{"num_hidden_layers": 20, "hidden_size": 640, "num_attention_heads": 10, "num_key_value_heads": 10, "head_dim": 64, "intermediate_size": 3200, "vocab_size": 8192, "hidden_act": "squared_relu", "norm": "rmsnorm", "norm_place": "pre", "norm_eps": 1e-06, "positions": "rope", "rope_theta": 14300.0, "rope_fraction": 1.0, "qk_norm": false, "attn_scale": 0.125, "bias": "none", "tie_word_embeddings": "early", "parallel_block": false, "extras": ["local attention windows", "shifted keys", "gated attention", "exclusive self-attention"], "init": "uniform", "init_std_qkv": 0.0148, "init_std_o": 0.0148, "init_std_up": 0.0148, "init_std_down": 0.0, "optimizer": "muon", "learning_rate": 0.00109, "beta1": 0.95, "weight_decay": 0.24, "lr_head": 0.00865, "max_grad_norm": 0.5, "warmup_steps": 200, "schedule": "wsd", "decay_fraction": 1.0, "decay_shape": "linear", "final_lr_fraction": 0.0, "batch_tokens": 262144, "max_seq_len": 512, "doc_mask": true, "train_tokens": 906800000, "max_steps": 3460, "dataset": "wikipedia_en"}
Each number is 200 + 20 x the weight over its row's rms, rounded and kept within 0 to 999. Layers, rows and columns count from 0. The size before them is the row's rms in percent of the matrix's.

# down: layer 16 MLP down (transposed), 3200x640, rms 0.0341, rows 1209-1261, columns 384-447
# up: layer 16 MLP up, 3200x640, rms 0.0347, rows 1210-1261, columns 384-447
down1209,086,176,211,189,203,196,217,220,234,213,203,212,212,193,196,170,179,224,183,226,213,219,218,194,222,207,172,206,165,201,216,179,211,181,225,210,232,171,222,202,204,178,195,177,212,190,205,218,209,171,228,226,194,191,171,193,184,225,229,205,194,181,224,191,204
up1210,107,213,219,185,200,172,205,274,209,188,207,163,155,176,208,171,195,158,200,250,155,234,169,183,175,172,189,188,182,223,173,211,207,177,185,242,211,159,178,205,223,228,190,184,214,226,192,184,220,240,202,193,216,177,170,171,208,205,225,175,196,217,202,205,222
down1210,096,177,192,174,235,216,194,199,184,181,188,181,180,224,146,182,171,172,224,198,244,190,187,212,210,204,195,188,187,224,202,174,191,219,193,193,227,215,242,159,196,215,197,199,195,227,194,202,207,222,214,169,215,225,191,154,207,193,221,202,194,187,244,216,177
up1211,090,178,174,188,206,204,199,225,177,219,241,187,185,198,207,227,208,198,173,191,179,202,183,201,244,205,207,204,206,200,214,185,209,199,187,213,217,155,226,207,185,189,180,141,194,156,185,173,190,213,182,204,191,179,201,162,213,214,181,240,214,182,212,198,192
down1211,100,215,204,187,164,191,227,190,200,189,225,190,207,187,223,198,202,220,207,219,206,203,241,199,194,175,162,178,143,169,166,183,201,190,190,211,196,166,190,216,195,193,199,201,172,209,192,204,202,189,184,168,192,202,168,206,218,188,227,186,154,218,229,193,221
up1212,100,214,213,204,222,222,187,170,168,182,163,176,187,187,201,154,194,189,214,237,211,214,187,219,189,187,237,215,177,210,187,189,220,208,222,195,200,208,191,171,170,235,193,224,188,220,193,187,217,211,184,197,197,188,203,213,194,213,203,239,154,182,175,187,183
down1212,102,194,196,181,181,225,185,182,205,185,185,214,193,232,195,201,229,226,193,235,220,203,227,203,195,228,221,202,208,201,222,202,169,211,203,216,171,196,201,213,230,183,182,163,193,183,158,191,190,223,184,202,205,203,214,210,228,199,220,150,193,202,223,233,216
up1213,105,171,182,187,255,211,203,188,162,203,215,236,208,203,191,160,181,203,194,173,219,204,190,198,192,206,208,194,193,212,202,171,215,172,172,209,159,215,182,229,174,183,215,202,197,174,204,204,178,171,182,183,188,207,180,208,209,229,211,234,188,200,191,206,214
down1213,104,184,227,191,214,163,208,187,158,161,189,200,184,198,204,248,233,166,200,181,211,194,192,220,174,215,205,159,180,213,181,198,219,193,182,215,211,179,188,184,187,201,206,170,186,219,203,203,205,166,195,168,171,193,219,215,193,190,226,170,183,174,157,190,215
up1214,116,227,200,219,183,176,202,253,206,239,214,202,219,161,174,235,206,199,214,224,185,199,214,215,183,176,201,222,167,183,182,205,207,187,174,204,227,187,226,227,217,150,214,184,191,195,224,190,198,231,201,227,212,194,170,180,226,195,188,224,193,212,213,175,217
down1214,113,213,229,211,207,200,228,219,211,193,182,189,203,199,224,217,190,214,186,166,211,193,204,198,229,201,172,216,194,189,154,225,228,219,212,181,172,230,206,200,186,221,189,170,200,228,208,238,202,230,222,177,240,195,161,226,168,195,211,205,197,158,228,168,233
up1215,101,202,201,220,178,248,214,183,229,173,224,200,193,189,209,198,194,206,196,178,219,210,190,195,196,211,195,229,172,178,224,181,204,242,193,193,192,172,198,176,218,207,206,173,197,215,183,155,192,198,183,222,179,185,200,192,201,199,199,203,210,189,198,216,194
down1215,098,209,198,221,203,184,236,215,199,175,200,206,205,201,174,181,164,185,196,246,212,170,183,199,196,197,169,187,166,176,175,196,233,220,171,217,197,178,162,241,199,195,195,195,205,247,207,166,235,208,178,233,224,189,184,215,206,181,211,209,210,180,209,233,218
up1216,106,211,206,203,200,221,200,190,205,191,226,201,239,207,181,232,214,205,186,206,213,201,195,250,198,205,197,213,206,193,201,226,174,182,210,191,226,236,206,186,188,213,240,202,194,203,172,186,216,192,224,209,193,212,179,199,159,144,210,210,219,239,194,185,189
down1216,102,233,213,229,179,174,232,190,202,185,201,198,213,209,188,201,208,177,212,172,205,217,172,196,178,202,208,220,231,192,179,207,185,228,193,198,226,203,185,175,191,171,184,201,192,181,209,215,192,199,210,229,216,193,199,230,191,257,218,188,164,161,198,175,194
up1217,093,233,178,224,222,213,222,200,176,232,165,182,221,208,212,202,232,197,195,211,182,206,156,215,199,197,199,222,191,193,201,191,193,175,179,195,182,179,184,186,204,187,199,209,231,196,195,198,192,208,217,215,169,208,211,196,195,205,223,206,206,195,194,200,210
down1217,101,184,196,200,239,214,201,217,227,176,183,217,215,235,217,230,175,220,195,230,236,168,246,173,220,193,225,184,176,197,188,177,216,218,197,185,203,222,184,186,194,195,183,232,162,179,197,226,228,200,202,168,197,187,192,233,182,194,205,202,225,203,187,207,150
up1218,104,209,187,207,204,195,252,226,212,201,200,199,167,173,135,197,212,215,205,199,213,225,214,189,204,196,189,223,202,198,177,216,203,191,212,223,209,244,188,196,206,210,235,212,209,197,221,194,172,232,191,149,200,192,190,191,198,186,225,196,189,228,157,196,218
down1218,102,187,223,188,191,193,201,203,195,207,208,189,219,190,185,233,182,168,196,246,192,207,220,185,195,206,226,222,228,195,199,181,221,228,206,214,207,213,201,179,181,245,209,172,181,204,193,221,168,194,184,196,184,230,167,182,189,195,202,180,174,208,214,188,206
up1219,098,209,202,183,186,217,209,191,184,190,186,212,219,192,209,218,201,194,182,182,229,189,221,216,200,171,224,193,161,188,220,186,214,149,176,215,219,193,175,181,176,168,198,175,191,150,207,201,139,182,179,192,185,166,230,189,205,218,188,177,194,245,158,227,205
down1219,090,196,223,220,218,197,201,221,182,184,211,192,193,159,209,204,212,176,178,213,186,189,185,145,210,203,185,214,222,176,205,204,191,218,178,202,191,213,216,193,185,232,234,219,230,205,195,213,220,215,161,172,194,221,216,217,171,166,165,203,217,194,225,161,216
up1220,114,224,178,209,231,233,235,203,224,222,228,210,195,243,205,210,222,167,218,178,209,200,205,166,205,179,187,194,224,183,192,216,223,208,204,182,236,222,180,189,207,216,231,193,192,208,195,197,187,213,190,182,205,200,223,188,216,250,192,225,214,192,146,173,214
down1220,112,160,144,192,229,241,241,183,190,216,175,184,201,195,209,210,172,218,236,210,209,195,226,188,175,228,207,200,211,210,187,204,178,174,217,199,178,217,189,191,198,211,187,183,174,214,173,199,195,174,239,217,212,224,205,206,190,219,152,227,206,210,202,176,189
up1221,095,197,189,212,198,202,178,180,182,208,230,209,183,166,212,223,180,230,167,190,222,200,212,155,206,170,189,203,203,210,200,243,204,194,210,168,187,189,204,167,209,169,194,214,180,221,193,214,198,205,185,178,185,208,187,245,158,201,233,164,192,211,237,212,201
down1221,089,158,203,186,227,220,208,175,203,176,194,192,203,215,201,222,208,221,200,211,226,191,185,203,203,173,162,226,195,234,168,177,237,196,173,165,172,173,197,166,202,196,211,225,161,204,205,201,216,179,182,176,219,187,205,221,211,200,225,209,219,205,191,191,241
up1222,094,223,198,192,225,173,238,212,194,212,226,201,215,242,204,196,192,228,211,189,219,182,191,187,212,194,212,189,209,194,216,177,207,219,230,172,178,213,234,181,207,179,208,182,196,196,197,171,203,182,190,217,213,248,234,250,183,195,225,164,203,190,204,227,202
down1222,097,213,191,167,196,198,174,218,205,226,228,203,231,186,177,207,214,195,170,175,198,199,212,187,213,145,205,186,192,197,208,198,223,242,233,227,195,171,204,216,169,196,202,205,214,198,198,197,185,154,184,195,214,187,202,195,218,194,205,192,202,194,202,185,250
up1223,078,191,230,196,196,188,179,214,169,231,200,215,229,229,223,196,197,193,199,194,205,199,210,207,196,203,169,195,226,204,181,164,187,186,190,177,251,198,189,214,192,190,205,170,218,195,191,186,186,198,187,217,199,184,156,197,207,210,213,194,197,197,185,183,186
down1223,079,208,211,189,206,200,206,207,206,211,156,194,218,203,197,167,205,156,217,203,219,183,231,218,188,214,199,186,181,226,220,213,193,204,200,185,207,182,214,197,236,189,238,182,204,197,219,214,212,181,211,174,187,208,227,188,175,183,220,178,204,195,238,218,222
up1224,076,198,217,226,223,199,174,172,223,225,212,227,184,212,180,188,195,182,200,192,194,233,215,204,191,173,212,201,200,212,218,203,207,201,201,177,218,238,190,182,204,187,180,186,197,228,190,222,211,197,218,184,229,182,225,191,247,203,191,213,186,171,187,190,200
down1224,076,188,183,198,201,219,216,178,234,171,196,199,200,193,189,205,197,190,230,216,217,176,171,209,208,216,210,224,181,229,161,175,193,219,201,227,162,198,212,194,229,208,208,204,209,158,210,191,196,202,153,203,211,208,212,213,169,195,209,217,212,249,211,200,249
up1225,096,180,199,205,185,224,205,211,196,217,194,176,205,206,240,204,202,163,163,168,192,203,183,211,232,232,234,215,203,195,152,197,190,180,186,215,184,177,196,196,217,226,211,223,227,185,212,185,198,194,195,183,196,209,213,219,204,210,178,220,196,212,170,227,201
down1225,096,232,223,193,170,178,189,223,214,161,201,203,210,188,208,220,190,207,191,187,169,195,206,185,213,208,200,180,206,207,194,184,207,214,221,187,188,182,198,179,203,215,172,198,164,164,209,213,227,209,212,212,197,191,163,194,212,207,188,156,167,197,216,192,232
up1226,099,179,195,239,201,194,218,157,191,221,173,226,218,194,200,194,206,216,193,198,193,190,165,208,205,218,217,210,191,182,171,208,209,208,175,205,152,218,225,216,232,204,215,225,191,181,181,223,222,232,198,219,169,207,181,212,150,222,196,212,219,189,169,219,176
down1226,095,182,155,171,196,190,189,204,223,194,205,209,195,228,189,199,197,180,194,172,229,192,180,214,230,218,212,225,191,197,186,193,212,201,215,208,221,225,200,168,168,166,202,194,175,177,205,221,176,212,201,187,172,142,216,202,189,206,213,186,221,205,183,190,197
up1227,103,181,219,197,182,181,212,211,238,202,195,196,226,177,183,199,209,205,200,183,229,189,199,225,202,153,197,218,236,167,208,203,191,173,193,196,231,208,208,196,190,195,193,213,196,203,202,235,223,224,192,222,185,183,188,231,201,193,182,178,194,150,201,220,237
down1227,095,170,202,188,206,188,198,177,220,226,200,199,189,179,218,222,207,231,218,178,192,213,208,183,208,214,180,182,205,210,231,195,196,184,184,185,224,217,155,204,166,203,195,160,203,214,250,194,173,192,200,192,231,197,198,196,169,204,186,167,187,166,212,190,207
up1228,100,210,225,187,247,139,193,221,240,220,200,227,185,194,209,192,183,212,235,187,173,177,225,181,245,188,216,210,220,204,165,250,216,191,234,182,187,192,194,187,182,191,212,232,158,248,192,192,175,193,198,173,223,204,194,234,192,213,190,204,212,217,201,221,239
down1228,099,206,203,220,226,191,198,178,205,194,191,176,215,205,209,139,187,189,214,194,200,207,207,180,221,207,199,241,192,184,209,214,169,191,188,219,193,225,203,177,187,207,238,176,226,179,196,206,187,213,246,210,209,180,213,207,154,210,216,224,204,217,195,241,224
up1229,099,204,173,194,171,201,226,211,239,194,187,183,194,237,221,232,177,210,193,205,222,180,210,208,193,196,187,210,162,202,180,221,185,201,211,191,200,194,203,218,209,197,218,165,189,213,157,209,234,214,189,225,188,161,188,176,183,240,177,210,195,214,165,204,149
down1229,098,207,225,203,175,200,176,255,200,205,222,175,192,143,205,214,203,230,175,222,207,202,160,191,193,185,201,180,219,189,183,201,191,230,160,238,168,190,165,222,217,196,225,200,196,212,188,186,225,211,190,174,198,207,170,211,245,226,205,217,207,172,206,199,194
up1230,120,223,210,233,190,206,210,183,190,202,167,199,215,183,209,174,191,213,176,211,202,194,190,165,167,190,236,208,196,199,201,199,212,200,188,216,224,198,199,193,237,213,217,180,209,205,201,217,194,177,191,187,197,177,228,206,157,191,209,192,214,192,187,184,223
down1230,114,215,189,156,192,207,182,210,182,228,184,185,198,185,187,160,192,227,198,205,198,197,208,240,181,212,202,239,189,174,204,217,179,210,193,224,184,202,183,220,195,205,179,216,183,228,169,208,185,185,175,229,201,204,213,186,199,202,187,210,190,191,178,196,196
up1231,117,201,221,207,186,182,218,197,185,214,204,217,216,214,180,199,192,219,171,193,213,182,164,234,218,213,218,187,187,228,179,145,258,165,190,203,196,212,211,199,237,229,200,191,199,192,164,211,199,177,167,180,209,199,205,202,194,222,214,205,207,200,197,241,204
down1231,121,188,207,201,175,224,217,208,223,224,213,244,186,198,187,223,196,206,180,210,193,210,211,196,198,191,210,216,232,224,230,165,218,258,178,191,190,189,230,185,178,196,198,204,215,175,202,194,202,222,174,194,207,206,235,208,207,226,184,178,191,187,180,187,167
up1232,092,250,201,202,173,198,197,194,190,207,213,188,159,194,196,187,229,193,196,172,226,201,197,178,203,188,212,182,156,210,171,226,173,217,215,199,172,201,209,200,196,209,210,228,228,177,196,210,195,184,212,225,203,166,198,169,212,199,222,193,187,216,191,171,188
down1232,088,243,230,239,216,171,212,209,203,151,191,197,202,191,253,210,193,205,204,196,224,187,234,170,189,241,203,173,203,182,227,230,196,172,168,199,206,177,203,212,195,208,207,215,164,203,207,237,201,224,226,203,195,176,188,203,222,230,193,223,217,193,209,180,178
up1233,090,174,195,202,180,147,178,182,176,196,217,184,208,197,180,229,187,178,143,227,205,201,221,210,161,176,218,192,198,151,157,187,193,227,200,240,205,252,168,183,172,213,217,220,190,212,219,156,200,159,191,191,185,238,196,221,209,226,177,186,193,224,223,213,190
down1233,086,214,216,208,187,232,197,178,214,240,196,236,218,199,207,189,212,198,215,205,145,218,215,193,192,218,222,206,206,175,163,197,166,209,217,190,183,186,210,188,201,161,163,172,184,204,189,194,181,171,163,160,197,195,183,177,243,179,214,196,171,218,238,203,222
up1234,114,208,219,237,212,182,195,204,218,191,184,180,223,201,239,205,202,211,222,184,209,182,210,208,229,177,202,150,163,164,204,194,222,208,206,183,214,188,196,200,200,219,166,211,184,200,174,225,203,175,209,179,233,170,224,183,204,199,206,211,192,221,166,178,204
down1234,106,172,183,207,212,186,214,227,197,211,185,220,163,222,212,220,206,203,187,165,211,187,210,182,222,153,189,191,213,198,196,195,198,179,196,214,179,211,230,200,180,219,218,203,189,185,166,170,162,180,207,178,198,213,210,207,198,212,186,150,190,196,188,206,235
up1235,096,206,183,227,166,204,222,194,219,213,199,168,176,193,210,212,241,233,184,210,156,152,164,206,196,191,239,210,216,197,184,235,199,208,165,207,217,186,193,192,195,178,189,172,204,210,184,178,175,203,180,181,186,192,196,187,197,205,146,215,213,195,199,183,198
down1235,092,228,171,212,225,210,184,192,184,211,221,205,200,193,220,189,216,220,173,175,196,190,222,212,219,205,166,212,197,179,191,184,223,234,221,214,188,184,182,176,231,199,189,231,190,194,219,228,187,186,243,231,188,212,220,225,180,211,196,185,206,187,224,203,221
up1236,107,209,213,203,197,176,159,181,188,200,228,242,207,190,222,200,209,179,226,208,215,179,186,202,200,211,202,211,181,142,193,225,218,178,162,215,210,204,190,195,189,208,173,184,189,219,197,221,224,209,160,166,188,198,217,204,206,186,216,194,187,193,214,175,176
down1236,109,214,221,219,213,192,180,213,182,215,189,216,225,219,207,194,214,172,190,165,197,208,193,196,192,198,211,249,198,195,196,225,200,214,190,223,180,195,207,235,196,207,198,216,190,181,223,168,194,181,205,147,224,188,140,209,199,147,186,200,210,178,183,186,192
up1237,086,209,222,204,203,169,206,165,193,234,201,195,187,191,228,212,228,211,204,233,210,198,204,189,218,201,194,166,199,163,163,196,231,206,192,212,210,170,192,210,220,200,180,172,205,205,223,192,198,191,199,225,173,192,179,212,217,183,221,208,155,210,183,212,197
down1237,082,224,211,237,199,213,221,178,168,239,221,176,206,196,178,167,174,207,221,191,209,183,213,183,230,178,169,155,200,194,187,168,222,224,220,206,199,186,195,230,215,217,209,164,202,169,190,185,218,186,220,216,210,183,189,209,224,196,189,177,170,228,187,177,203
up1238,107,193,195,188,221,193,156,213,193,211,153,220,211,179,208,221,202,209,210,182,211,197,176,197,189,210,211,179,207,205,220,185,177,209,183,205,189,210,166,166,177,216,182,218,155,173,216,186,208,162,249,199,237,152,192,228,213,195,192,199,208,221,190,248,191
down1238,102,222,146,199,234,184,207,189,211,170,189,236,201,242,233,220,190,175,219,208,198,210,200,194,206,191,225,185,206,190,175,198,203,204,221,230,231,213,211,167,195,184,202,187,199,162,230,233,188,218,178,179,219,234,184,209,214,209,211,225,207,178,210,182,229
up1239,100,217,191,200,215,223,226,218,209,210,216,193,201,202,226,234,194,226,151,190,221,196,218,183,183,204,210,178,171,198,194,173,203,191,230,210,218,224,199,201,192,186,227,223,240,211,203,198,211,201,195,221,213,222,199,201,185,176,185,216,223,196,195,179,242
down1239,099,194,199,227,191,205,213,196,183,201,183,210,198,182,197,212,160,171,212,210,231,189,209,215,170,209,199,192,210,216,208,217,217,210,208,201,187,201,191,236,204,216,201,226,210,231,206,199,217,160,236,199,193,187,197,190,190,209,244,215,177,204,213,206,178
up1240,119,201,180,219,211,189,176,197,189,187,185,199,204,183,218,225,203,188,233,209,235,147,206,185,171,228,214,191,243,204,213,242,190,183,171,228,166,167,185,207,166,216,213,197,200,216,204,221,190,216,191,164,177,233,208,216,188,171,220,204,171,215,221,188,236
down1240,120,190,190,218,190,169,187,198,202,187,164,209,180,222,203,203,214,179,255,241,225,197,193,182,218,230,192,212,189,185,203,183,180,210,178,180,180,195,220,199,188,206,189,180,171,192,181,176,201,187,194,214,219,209,182,204,212,237,213,256,188,216,226,221,193
up1241,103,198,184,208,210,227,218,187,220,210,176,173,202,201,211,185,202,196,210,200,217,207,202,219,220,227,171,166,204,202,157,181,177,177,203,233,187,188,184,198,229,241,215,192,164,160,197,191,206,154,190,225,225,197,202,193,220,198,180,212,203,205,196,207,210
down1241,098,233,189,234,239,170,212,242,202,193,206,212,237,187,202,197,203,208,195,187,179,195,202,247,207,192,186,182,192,209,208,227,211,201,147,182,203,198,198,210,215,199,206,178,196,212,231,198,176,219,193,193,243,190,206,210,200,210,175,177,175,207,215,211,207
up1242,090,186,210,183,204,224,207,185,206,219,182,182,197,187,187,196,211,219,180,217,235,164,200,187,205,233,184,229,216,202,186,191,203,203,223,171,208,183,207,220,205,218,206,167,231,217,219,183,237,178,178,180,222,151,203,214,204,181,209,196,226,202,216,219,188
down1242,087,214,201,187,210,201,177,196,208,188,193,197,214,218,240,186,167,180,170,224,196,218,195,210,187,198,207,206,208,233,201,182,193,174,214,195,177,182,174,188,140,186,232,192,214,194,216,191,182,203,218,190,222,195,188,215,186,209,173,193,222,258,193,219,193
up1243,077,215,170,175,211,194,191,193,184,193,213,194,234,199,191,228,170,198,191,184,180,212,154,201,208,202,186,227,183,230,213,206,218,164,204,216,178,211,211,217,182,229,151,194,223,219,212,225,173,191,240,197,194,176,207,213,202,172,201,196,201,179,186,210,193
down1243,074,216,194,208,211,212,188,177,204,178,186,217,161,175,193,198,211,186,222,140,183,187,194,184,185,193,192,166,184,171,188,233,213,205,185,188,218,185,204,214,232,172,183,187,215,208,196,139,219,207,203,217,223,212,211,204,207,181,250,195,199,183,186,191,248
up1244,100,223,187,196,164,214,176,171,182,227,220,213,210,230,180,214,233,213,201,214,197,185,193,210,207,203,182,197,229,190,221,195,240,169,243,209,201,194,190,203,227,168,231,186,206,183,214,180,223,157,192,206,188,198,198,231,185,234,213,217,193,186,185,235,211
down1244,100,186,190,176,186,224,209,188,173,165,197,205,179,175,208,237,229,191,199,196,198,200,169,234,183,207,213,188,182,193,219,193,190,208,187,225,237,158,181,191,216,171,189,197,232,206,192,187,187,186,218,214,220,156,190,203,167,205,201,185,208,174,241,213,171
up1245,106,192,185,214,211,246,188,191,217,197,216,205,227,198,178,212,256,210,250,179,201,213,218,183,208,208,191,202,189,221,190,191,225,214,180,198,193,201,196,212,195,191,198,208,207,261,206,212,232,162,188,166,185,220,165,188,202,210,190,220,192,198,209,234,201
down1245,106,206,173,228,201,197,192,236,178,190,234,143,180,169,216,215,203,188,201,201,179,203,203,207,206,185,179,176,205,202,186,203,160,234,218,163,237,178,199,173,170,150,233,169,181,221,201,250,205,192,189,234,202,186,219,182,199,209,189,194,189,204,172,193,209
up1246,099,203,150,209,202,175,182,183,182,181,179,180,186,177,172,198,180,215,191,218,217,201,185,184,167,140,187,225,188,218,203,221,201,189,189,220,192,214,226,187,240,186,202,184,175,183,165,206,169,222,228,187,182,211,193,199,184,208,189,170,189,202,199,211,179
down1246,092,222,166,155,206,232,189,183,197,193,197,179,229,212,178,192,230,197,173,213,174,180,185,223,215,196,191,225,172,192,199,175,221,189,214,212,210,238,186,172,228,193,161,205,215,208,178,211,228,217,206,209,200,193,184,198,228,158,190,188,201,191,203,189,178
up1247,116,206,198,202,191,201,212,210,210,201,248,222,215,198,227,183,222,217,163,181,194,178,218,181,213,197,190,202,228,211,183,199,198,191,241,220,212,193,220,195,178,208,183,234,198,214,185,202,212,194,211,210,199,196,165,196,191,192,215,211,193,199,195,218,201
down1247,120,178,221,144,156,225,212,207,205,234,188,205,148,199,215,202,174,165,238,174,201,204,225,177,210,183,194,202,259,207,149,225,188,189,215,172,193,173,189,205,193,249,194,223,190,200,196,181,186,191,222,217,169,206,147,189,199,176,191,220,201,182,194,180,228
up1248,098,193,230,202,196,212,199,191,223,220,185,191,215,207,211,232,200,190,227,194,195,176,161,221,218,208,176,224,163,205,159,177,187,163,190,190,229,192,186,206,222,209,222,216,188,179,220,194,186,192,234,213,201,227,199,181,199,180,214,211,204,223,206,176,156
down1248,110,207,194,204,168,197,197,256,199,202,230,185,194,185,229,206,184,190,190,179,194,202,163,180,213,229,193,205,226,196,210,208,207,213,216,203,202,217,186,184,200,204,205,185,200,194,183,215,189,236,175,199,215,209,187,215,229,177,227,210,212,173,239,207,199
up1249,138,248,228,205,208,196,207,212,166,226,206,161,189,219,214,232,195,187,219,227,195,221,203,181,201,168,193,189,187,203,184,196,223,164,207,158,212,163,191,185,205,190,200,195,165,230,225,143,191,213,241,189,194,148,210,222,186,232,177,223,202,179,216,207,219
down1249,110,212,193,173,208,217,220,179,199,207,186,197,196,187,219,208,199,199,191,200,179,218,191,209,183,227,242,193,199,184,196,194,201,238,224,208,200,231,187,217,196,207,208,180,222,197,187,209,176,205,171,186,230,244,223,212,199,189,213,173,167,180,178,209,206
up1250,114,183,177,195,207,199,190,196,189,166,186,187,178,180,235,168,196,194,176,227,231,186,217,198,163,187,190,237,216,195,217,216,172,203,208,247,215,200,214,175,208,185,169,218,219,162,206,190,164,215,170,211,202,181,187,161,212,181,225,215,204,195,215,168,187
down1250,110,211,201,186,212,170,179,189,209,193,214,208,203,193,171,223,216,240,197,201,209,251,224,186,185,199,204,170,178,183,196,228,207,172,227,198,183,199,206,186,201,180,181,197,221,204,169,226,201,237,187,206,143,210,192,215,183,186,191,204,203,208,215,209,171
up1251,113,187,179,217,164,183,189,189,226,200,210,195,230,228,175,185,212,202,209,202,197,200,188,180,183,198,210,208,222,178,211,171,232,230,174,208,208,201,217,200,197,192,208,161,210,188,204,211,184,205,236,205,195,200,234,219,181,178,202,203,166,194,203,180,206
down1251,111,168,221,237,157,205,213,190,190,220,185,209,191,196,214,220,189,208,206,233,193,185,197,172,198,174,179,225,190,216,234,183,208,191,194,163,230,222,195,176,212,211,209,203,204,201,164,171,195,211,237,208,214,205,187,202,184,216,191,224,163,189,211,221,231
up1252,100,222,209,183,188,203,229,177,184,206,218,192,224,226,195,197,222,201,191,209,221,182,199,190,192,210,225,226,188,226,203,186,169,196,202,178,201,206,166,227,199,194,182,218,190,204,230,230,213,213,191,182,202,233,211,236,245,207,185,186,223,193,247,205,169
down1252,105,192,224,209,200,201,195,210,186,208,212,189,209,208,194,162,211,221,191,230,221,179,237,220,197,192,179,223,162,190,170,181,209,185,196,185,151,198,193,198,186,197,228,196,191,210,216,221,233,184,198,209,177,198,183,193,204,194,237,214,193,187,192,196,189
up1253,109,192,192,188,200,166,195,207,213,206,188,190,205,189,182,221,163,158,181,159,189,194,197,219,206,198,184,199,200,195,173,189,222,194,210,159,242,174,169,195,206,180,214,217,190,189,179,195,198,172,179,178,232,195,211,183,217,189,200,155,226,197,207,205,191
down1253,115,218,204,178,198,220,187,195,190,212,187,189,186,162,206,191,207,174,212,219,215,192,183,185,204,232,202,232,208,220,208,176,220,179,191,189,179,209,198,162,220,194,202,176,208,206,217,185,214,180,179,201,244,180,196,191,184,226,201,217,216,184,202,195,249
up1254,103,207,179,223,239,210,193,242,195,189,223,220,189,222,221,228,175,199,185,195,215,197,198,199,181,200,202,208,219,196,216,192,189,203,228,211,220,224,221,178,187,217,184,182,163,172,233,224,178,203,229,186,169,192,179,227,179,177,169,174,215,237,224,187,184
down1254,103,193,187,222,187,183,205,183,238,173,204,197,197,201,191,214,212,218,193,189,246,198,207,195,158,213,209,196,213,178,201,196,201,195,204,186,217,171,215,200,207,214,212,205,180,177,200,203,174,176,182,193,232,171,193,213,203,189,201,198,218,185,230,209,182
up1255,100,180,196,212,212,208,164,190,221,215,201,202,170,196,204,221,197,198,230,205,170,148,184,206,208,192,209,216,229,184,200,208,210,225,204,204,167,205,225,166,209,232,187,149,220,196,222,209,213,169,222,143,193,203,190,178,200,209,208,188,203,208,169,211,230
down1255,097,198,183,218,219,212,191,220,164,224,209,240,213,179,168,237,222,172,205,201,154,181,185,200,183,204,205,188,230,175,208,224,185,233,150,188,195,205,179,195,170,172,151,222,162,242,192,196,188,216,191,200,195,213,206,189,231,205,186,175,224,163,194,202,203
up1256,121,216,217,231,218,184,216,197,211,204,183,225,222,222,202,223,219,198,214,197,185,200,231,200,215,199,191,162,232,216,231,231,189,172,218,193,196,219,229,181,216,156,221,200,184,184,156,224,213,234,177,193,194,213,210,184,247,224,180,194,181,191,198,196,212
down1256,112,207,192,198,166,215,206,191,194,207,204,202,199,179,234,229,206,210,199,232,190,173,171,187,236,215,236,203,203,214,189,217,182,154,187,205,186,183,227,241,216,199,228,192,214,237,180,228,207,217,210,220,199,197,200,188,230,195,183,207,218,173,171,214,238
up1257,099,174,192,204,209,215,179,182,199,169,208,173,220,195,188,227,189,150,194,191,203,169,183,198,204,203,211,195,209,223,261,196,215,210,178,205,221,224,203,200,200,240,185,184,209,184,216,200,193,208,184,188,206,205,210,219,160,200,200,186,203,194,187,223,211
down1257,105,196,213,181,219,186,177,221,204,253,194,186,189,187,175,188,209,185,215,200,203,230,162,189,193,179,180,196,176,219,209,181,187,218,179,202,209,218,235,199,225,220,236,222,220,197,205,200,160,183,193,202,188,198,184,174,214,196,233,193,202,184,212,171,173
up1258,099,229,202,222,199,167,212,202,170,226,189,229,193,233,178,193,187,216,169,194,208,205,201,212,188,208,210,229,185,188,175,201,206,193,219,188,199,207,231,193,218,191,204,228,184,202,223,159,202,217,225,210,242,177,212,206,196,172,189,181,189,194,208,196,222
down1258,094,205,206,176,174,213,174,209,188,200,163,197,190,228,219,192,180,212,203,177,214,211,203,224,174,185,204,200,223,177,201,178,196,211,206,159,199,251,185,186,181,190,205,217,197,207,225,193,232,191,215,212,213,213,194,189,196,184,182,210,202,192,218,216,213
up1259,092,162,214,224,211,218,177,180,207,162,190,200,215,211,191,204,193,212,210,178,198,231,223,190,189,214,211,190,184,217,189,245,188,221,210,160,225,179,186,240,191,223,190,222,200,191,206,192,235,219,198,216,229,197,158,237,209,216,227,175,192,234,209,162,188
down1259,094,192,189,210,187,197,218,170,193,195,217,245,206,194,226,165,198,173,209,193,230,214,203,214,224,187,194,153,191,206,200,165,220,187,189,214,186,196,189,192,216,184,221,179,222,210,187,219,240,197,222,179,178,212,190,214,198,181,216,191,184,188,188,219,186
up1260,103,234,196,233,216,197,235,174,193,183,220,169,206,191,214,195,191,212,164,228,186,175,207,221,234,240,224,207,185,197,195,211,164,197,211,173,185,193,219,187,237,168,186,165,223,187,204,208,193,227,192,167,225,233,224,201,227,236,203,200,178,225,208,190,184
down1260,107,189,200,210,189,230,207,201,192,214,190,202,211,189,184,176,206,218,204,250,198,239,215,200,231,215,227,189,178,201,186,193,188,215,209,193,193,190,218,225,212,209,193,236,189,208,213,170,202,194,200,188,219,186,213,188,211,197,193,224,192,222,219,220,184
up1261,106,229,167,182,220,184,214,211,198,232,226,174,188,215,203,204,238,186,227,198,220,196,195,197,230,207,206,185,168,221,159,132,215,195,215,213,205,209,210,191,229,172,199,220,223,241,223,183,216,182,206,187,197,194,249,195,171,190,169,205,238,218,182,210,199
down1261,104,189,186,185,191,165,236,220,188,204,202,180,203,229,214,191,190,202,211,171,191,187,197,259,180,208,151,217,185,176,194,207,181,201,209,193,230,184,239,232,187,183,183,181,155,213,182,178,171,201,173,196,196,194,174,195,157,190,202,215,221,237,202,210,199